config.toml
n_layer = 11
d_model = 128
n_head = 2
n_kv_head = 2
head_dim = 64
d_mlp = 320
vocab_size = 2048
activation = "swiglu"
norm = "layernorm"
norm_place = "pre"
norm_eps = 1e-05
positions = "learned"
qk_norm = false
attn_scale = 0.125
bias = "all"
tie_embeddings = true
parallel_block = false
init = "trunc"
init_std_qkv = 0.0269
init_std_o = 0.0269
init_std_up = 0.0269
init_std_down = 0.0269
optimizer = "soap_variant"
lr = 0.00574
lr_mult_up = 1.29
beta1 = 0.95
beta2 = 0.95
lr_head = 0.00673
grad_clip = 1.0
warmup_steps = 200
schedule = "wsd"
decay_fraction = 0.707
decay_shape = "linear"
final_lr_fraction = 0.0
batch_tokens = [16384, 32768, 49152]
seq_len = 256
doc_mask = true
train_tokens = 148800000
steps = 4725
dataset = "wikipedia_en"
Each number is 128 + 32 x the weight over the matrix's rms, rounded and kept within 0 to 255. Layers, rows and columns count from 0. Numbers have three digits each.

# gate: layer 3 MLP gate, 320x128, rms 0.286, rows 257-273, columns 0-127
# up: layer 3 MLP up, 320x128, rms 0.261, rows 257-272, columns 0-127
# down: layer 3 MLP down (transposed), 320x128, rms 0.191, rows 257-272, columns 0-127
gate257:115081185135086071100124133097073178146155092099175156103236094128144118187100072083051106133161092155138105127131128198117113145184122122129161202130145129087146071158133149106113192155239132178159251131163061177173219140121080112128097128140148148120136187137042123204159138184082130124083125125142151116130068116114154066166100097123130093060147156131163138127117183117178168114102
up257:096112087152171095146116182110107046115103113137147093080147145145142097185106187169119160130103146097131109150121119191098131077153071182112137149106102095096098120178174135129116117130096101098121130091175142106163120135114125179141108112146154143130118123204095075142111103106100091153099146133102122105183148123116197095189166156111101108145054096096195096099135151139163126125125
down257:125156082065121172122136146125155129128108143052168151254085203127141075124157110103116115165128123161158162156139132080122059133150055090101158103132072153167195123114106148139104142163166134100153066104135118098147059104094123075125142133096103127105165102160143129071145144104120135134179163112093110099121204120134136190152131177104091117135177126079114124129156141146141065101180
gate258:128140136150144157087115093096181129074104134174144100124198128069083106137158111164108161122109142129107153124126134120164077136179095064184162163126116050108126106108106116155130183075167102150180121164149146125136133118075096170154051099138115081116101147129066135089105108157135104143099090129165178085159110200128170089083134156107150115128114099109084146147146147133170100104123
up258:102161078176157109070085148109070129141093140124085140067077132172075135098112131109118142112165180063109136137130153116084113088130137168096116169127117151072142165171119085185136150116094114135139088105153087109105131191123240135125136126137142144166135121127139150119115135057151149117183090154129137103146084196107099174164166138139150173119121139183106138128147135121135121184102
down258:147141137100112107116164133186141098137117147157145121122110152134161058117153110100099100136174107160156115058181089157158112144089115098167109121124111103093156141152138115113157130116134099161167123097159082141146182144091104116125138068172149140127103104141126144115117084173141164109182064083134148152179129213135094160200108203074128087116155145088069122111157120207169134172105
gate259:143094157143127090136174124116095157117127134108097116124166112089155090134049158140164182094119156156127121139127070110126092112131109093092112090105107162117107074128146111107159156091124139097112140090122140138144133128156138108129168089126096082149137145136051121122115144178124141171061119125122142134165159137143140123214137144133179117145119126064152196154178119146086114112117
up259:171104107123167067167132154252122148090131159116104138183069138122156088077142135154155172158106146140134079115114124144121172135143103109159170118075146120130164133127138083103146149152189122125114110125113107120065105134139151172134136090153129107137141071150066118081108101162162140102157095164119108122091146178073080090142113055137125121096116153179069148129123114106148152076122
down259:131217145172134082069141138195123113141117137139141130139106115111125080125086165105087091138153118113063129127103150144074134101086153146134135137096133186180126102140154106075118116153172148143127124113127089188124112071149137159204152064118134135150154150121092136087167127121117169118161120163103105127125139175096056098175107153136102105126169138146049128105153118156102150165092
gate260:094143140109095126168120106127190116097149136127108096117111108169155135097102106109140163142086080132159142127123148145150072168119152177146112173148118159133182147119149148160125148138145133133142121145140105122104137140110133105117114121051174145115137128157104157138107115148108120108124090159128147094152088163098118055113111130073080113144109102142099153123112097126106080113129
up260:103121159130155123149148144097128093187187136199108073084122103107124073125126093153168154158067090129117148076119123148154099126122133123104061073143061144153129112129076106132152102142140157142177122170141139110126137121054146138138109108081157106137218124137119146102141143134132124120166128111132098154131137121148093112091112146131099119192151094131075096162121162168178130131152
down260:159131114114140163119110105129098144142116133085071162151082139138137120073139172074098074087114143165141121121150078108109143109131147119065115122160165089114099090166175129103091171112122136126169143103137158158103138080126168196175149164112148180147087071141110130107079139092105049159147145099131172138117163082118061148163179084153125150062108140113188132120105141128125135147146
gate261:177096180140141149092108138167171110129154166136078178157114147152156134080148107168116170141123086144064116090182115150197095072147136148147098097131143148196199123181116082161142099134060101108128109188135148111131110113117165100087157116137084126102125069123080125124132133123128176119145122123150138119128125154043090111154144102093049147115131116081143139147176146136160078168120
up261:125158114125139119157095162141130090134086137172180150108113114156076089099118101120119152159134093127106079134118112080104119144078084177097131101111132098098182192076159122138096135236107064093154102112115124144161083089157162109125147148122081088129117104167071155163125136109159086042237093097062159144039072180061102089145109133130126138071080124137149080109105217190099102169116
down261:144150109082147137179141118107101182072130128110080160196128159087115150119172129090125108071084148120124096120111164167114205155070166152128123177106101142146169159163110171162178134099080117169090124175152134181128153145140155131155143124165124120200135165099195049166081120143138099140111155093115111158160115113135214205058138132104072124161141167117133125126099122080142133098178
gate262:147167126111129123091155128093224147109093095164134112109119146058166101165157159157211128147132133086139115128135136123162079098181199072129087122148125135184199044046074157106121159154097146110183133161099172132111106161076160151127120032097175079131116122090157153145127048118129127083173138160156136089167113098082043122106147178112160167121131123134066167142199118051134124111114
up262:116122107066120084092142142128102148083129070146158137107151121120153141061108175153144118184114145118120124106178117156133092150132085088089145130152160090148120129147096135074140126127163158114135123070124039138204128170127069127086097088095126153102118097122137145186088128161118134162111134123097161120125174074123149135116147143159129213065115147171178151061156127090111122177111
down262:132157111088135105106122126131184129133066063172149008114147102128117154135123126105087181127139148144137147134171142101082117145099094128095163145127156142084097150090113119119132159154087098082108114173143074180070177194077096078144101159090094101102145128103098081159160090112102153172109162119100183240123165121172136084149122108158127125100155130127137044077132146080098087086145
gate263:184139129123164114143142081131130168123164135111172058099120103100183099088121113141192151186130121108163145121111186163122112122111125083168160141154130136117118127217138147115102101065164138137156121124112138111128145134133101123154119112121118124120140143115128104096067065148178137158073043185157149151072126094104158166110120117124113099126097101135047153249100147106051102118177
up263:125081113048167156108092138130096111154120100120078153204109145140089154135112157103173097136128029152123123165136201103068128074189161096142134096119129143171107135154133082126090118102108116115097086118115136140138177140175147204122177110143126079154114147102155143114133146133098125147115143122122137126163154113151095128128122116147098082128113100143124148150111123148152112141149
down263:174137144132139131138097105124138110153085160147132139104181174145139124133133123115165178135080146159096147110081083122141170137084147142161153099153146130119108073158146141158142114122111154142192216139104103140143148149163167158117109126112143167118116072234116097134051157133082074080135079171138242158190146143126148100125122119108110132239090135148122129139114142130139070109113
gate264:127148200188110069100102140085150161142163164089100110033095151117131131166173118171122106077108174094138118095089143155094167134149119150086120201161109120120076147131134133128143111142105175130112000143151111153108117138139109068174140088094130150127132163124152154119161140107110139053147044197124074145120118125119126110148191120150120041128094133079076150192141159121103129125074
up264:132147127146115117211109107113088160071090127171136129111084124096084132118094149116150137106117082087167118161166161186141195051162188080152151179134137120145084124126158080130184136149091155168107066156128109123088171127086154096147139112162154163143141057229141158140122055077115181165110145141074091151137144141070075142123129131169143079130160153149089120126126173139114124154117
down264:185061177132100090199126153106119129101111146119145110125131114192124113147171125135138090160071094160172165151087110146122122148197148114135152169103107101126114127084132190182188101133084131101092110118104120091156154165087155180160085129112063173137115083174161138126150190151110090153180140097153080156118164122107072130133134121083168163152128142094189170165135092121134072142173
gate265:152089078092085147146096183109126093119179136145153117145151109157100152137131129138114128164125141174102104161179088159126149116123153089118122158135166174138114155130181064122094100119135130138083171071165081166103113124100133110140127179173076129142137075142140113160104136133116179110122062125065150169143141100151133119120134148134098106115139088182090051181094135138130078109151
up265:130075100100146158086104118147099072134074165170113152159115124100140165116117215110097144095132181100155148120098131143122135164117144145123090081110084172118120124094129162127167153113118110120160166115103126162199116074143088154165113106076147109168137157129169094163149134186186138114207102162177077171105071160092105067116106101092142112097096155086115135108119128140081144186097
down265:139136139119164070168160154153119103154146108099125128057084084138111131119126085116097076140087099094138092121161129131179124095159155121091138084116133114114098074208109212102121154157105141119131114177174148131093109179155147121136140082139146090058182129144145110132150142159099103066088177141085125121116104123153183090119132148129163167126120093161134131152130143128159133094090
gate266:117143125145092092169164183126157151119121102132105164139155155104114135130115123196104165103095152193144165033154111126109094101176115152149150162110169130140117187108164096116122115099169140100102126106160100154090119158105127163123119142142125138096157138147151134124120158110127133114142132135113090145150130104104133070117083126147133133181166112165132078106123114129126119112117
up266:147172140216140153078136127133124107121088091112071138165176113133130142130128093156076157125133151126179119081129104117144063087189074159128106121075127086151141128139145138087173106091131128122167112091109168160108143145129204096157103137080104154128137173100169103153104145105143144051111129139155121112118127102084120110112080145125110173124112146128103123141120147088121110145071
down266:116105182109188149168062165109100184106134100104111131165150227100191095152111145144162124128067140209106161132170120087116157152094140132124069116108097105116105073164114090129123115152137167108085165136149131096085093071126139073127127116158110157117145081147138164087160175138135102134133151139127086140149148123106132186134102150084140143125174109112128102109135175132106125126130
gate267:148163147191125106085140050059120130179092145080123105127178148135190193136166129154150139140117162150164172138124138070140118083117129143111080191162136152124129113122109129117138110075129132142082124188188128127151184114076116192150098188124164156122137163118161131131075066120163159137161161101089176093146084105138103058109061104124161100146126119168101115116197074154055126104099
up267:129103157148169139130092149113099149115060136064150122109111168137078152147117125117143080147103117142125125174097157114166090135140109184159137155134095068142159108121123160113138114193136138092080120082142138131070101117134170101103120146115177119132108107114164145212136067089123145123117171178087119144106177162114112179155188128185139136104168139126125149164131148113149146154135
down267:119103119107190172160201176143092100091104108137128074201175182145163158174082099086148107114094150101124159117172132134190091098097055147152182154098133110100160167190212149168166125151099124137132117124097184193134031140159171121131114126121127071055149169136073187119140165089139093074072145079132130133101103123119140116118144100116108195141120117102138179112087112146097163121133
gate268:144034083131104127070137103157164139114123118155138131096129114118171105140130135140148147094116129094115097111132153132168132121138129155116129133121150132110141158101096152140159185110105050159104148110081077128123161119113152154163083119100130132129078077145171153130144124121131108143123153129117135045169169123128116118123084152129128140109192079128047125164133135197172140132111
up268:107112104131151076102131090132148116132135113061142123090114100165150120157117098100131142103104142076115108185085135104142186164090136169164095194150107102127119079041138123094139152143102122098106076144081095127114100151155220102121091174099100137162090086196153130101134069130084112138142152127119135114146122120115107139120150147148097110140143157099115179119203091124091163063139
down268:178147164178142096149148158146117084133084161164159081104092141154157088075091172167159121105150096127144084106136171125110115072112153106125126135092140167142131137116113028127128099161155081099101129120114131156145157106129117118159131098105124127149147134101124091173117102064169061117085128144127145147098190099161120133120097074098120129135110120136123063112101223088117140121161
gate269:137149162192133157090075099114150136137076140062187102090080098110107179133158150114148096175128145094120141141122103105141071116157110135163108131093047165112150121107131133128129167096083127154128140092073095051148115159131126135102147104117167144169142135140147122117149128120138117101131125124112126089130111106214117117150092110062110107139177141116092173169173122116142096096099
up269:145106145143135116181140131112127165115164105136136100195164099138129087121112125148071146139095134176147122086102118103126157145127136168117144138174104096074101140105181126129075148130139119070173123152146176170080170135124148116117112061128104123107106135099144140085113126121140136152118116081133089104130098175064131164118136110137169170111028121096178089121155124185147146094157
down269:155127175109075081102153161116147157109135137174197111126141079117125094094141151151180090109141079152119133108170128126141161104106158174088149156085150122129063130060156103118082176123096137137114126143139137105162106139126154100180149116132151087093129110173124118106135132129129138143172140166114148088136102145055125137156116133190112141124126210127149209164144132154119096139127
gate270:151142147145136119178067064104145117119176134158143143120096122125241165159095083101144129093130158152127094109173118086195100084143157144156127134105153104180132128086096166141120124092103171115162163164121116155126089114083077143098124118142110145052191087199081106088114161187183103105093111123134113109120077123151123141097062120106071139148120163136132162159118133103127148087155
up270:073178096081106095150116143139151120141188172079061167144162152134134117138154105086137110083158104072143089068089166062094092075144153136172169155092076080102133128111127110122104184153104112096132156140067148185075112139114103115064148094133153122117095145109137161068145119113125099115117137146223113133052112138180063188117087185079128164141095125114112145119206192128153151101156
down270:150146174124144108114153100090130092125095140120154096070117175113124125133097173107192109101161136136114125097173065146120189118115198160168129129066171099179156110202084119114072179089142120123149107127081106180143136117163108121056092146125125197123128108153112097085132151150140085173170107137112099068140124191111127143118142084095176096134142158163113047138016112130093095200140
gate271:114114148124170112132104136118106144127180172135161110126135150171160069089168164163157163145148161056183188124119068149119081100127135166133200100140155144168110111102091147092077160120099173087106118129115093111118144082176150168078119111147131115139081182109143111163115153167177129136154143148094168112166191119135127109184134142111106117096099109080174137140121138161153093071120
up271:100147164096051100167160144049122108119134127201150109076073165087165106128129156181147085159138130091183098151146129161130113131133068170104155114145133147080102130146158127162077170111125100139164129139102137104134124128159093115111108112176177128174101123207164136090092107036064095236152147109094153140123151103186178105149079107082134109112143148078108125121074083107115083106140
down271:115138150181081070122131142075110119079152108093084165115101142098156153090151139128120111118069126128179129103065127108102143174140108147152061122107123103188112144184109173144125120179188082105115158178175114110109155167113217138111141073109110124097150077160133113122098171103123116096154098110154084174141153172107180117121115119149129107154116133126125175081117130173085145109118
gate272:180131146139158088167140127179134158089132084060147152136101133116069155116061132144135125090166185169123120140181140078072190096159135138088170116123139129135077209093179139095155172115140080161074140100111153166113073119132139121153115093119169063066131114165166099162175113113171118061118134129140155087115111108106160090202124136086123161080091106168200181138116094134159143118134
up272:093133116140139120087085084073064136134172206141133127124141124147084093127145119140106075137106149093120101146095116187108129178113190163108214140152149127112123152127163065105079157167135103123118166111166122088145106096135082093143134088119140123112185141206090134150081078179070126090133175120091070154145130117174156153101074092134141175117132195167075134096184076120127176141085
down272:129181135171139115195009142156145156084134055166161166157110132075114117170095133140151109123138193093113095110107084095166112072075138125087135136066149129159117140087134137153091096150131154044121127129131107115117099131142157125159133135114150134123149122139083117104140128112095160066125166103150164089100127123103133143134187165098192106124116175086142133102174145112110121080050
gate273:144154106143184152184140098072193138096181112081154127111121149162101164123105120051118109159093120121131139173103147093127110087063181132164146138152076142115122151095127129122134139142103134190157182129082066117177120169152162183126118105123109137162127142059151107128107119125141147161141139116132124116098121120146072087078128127119189108164115102168123163139158137074083168051116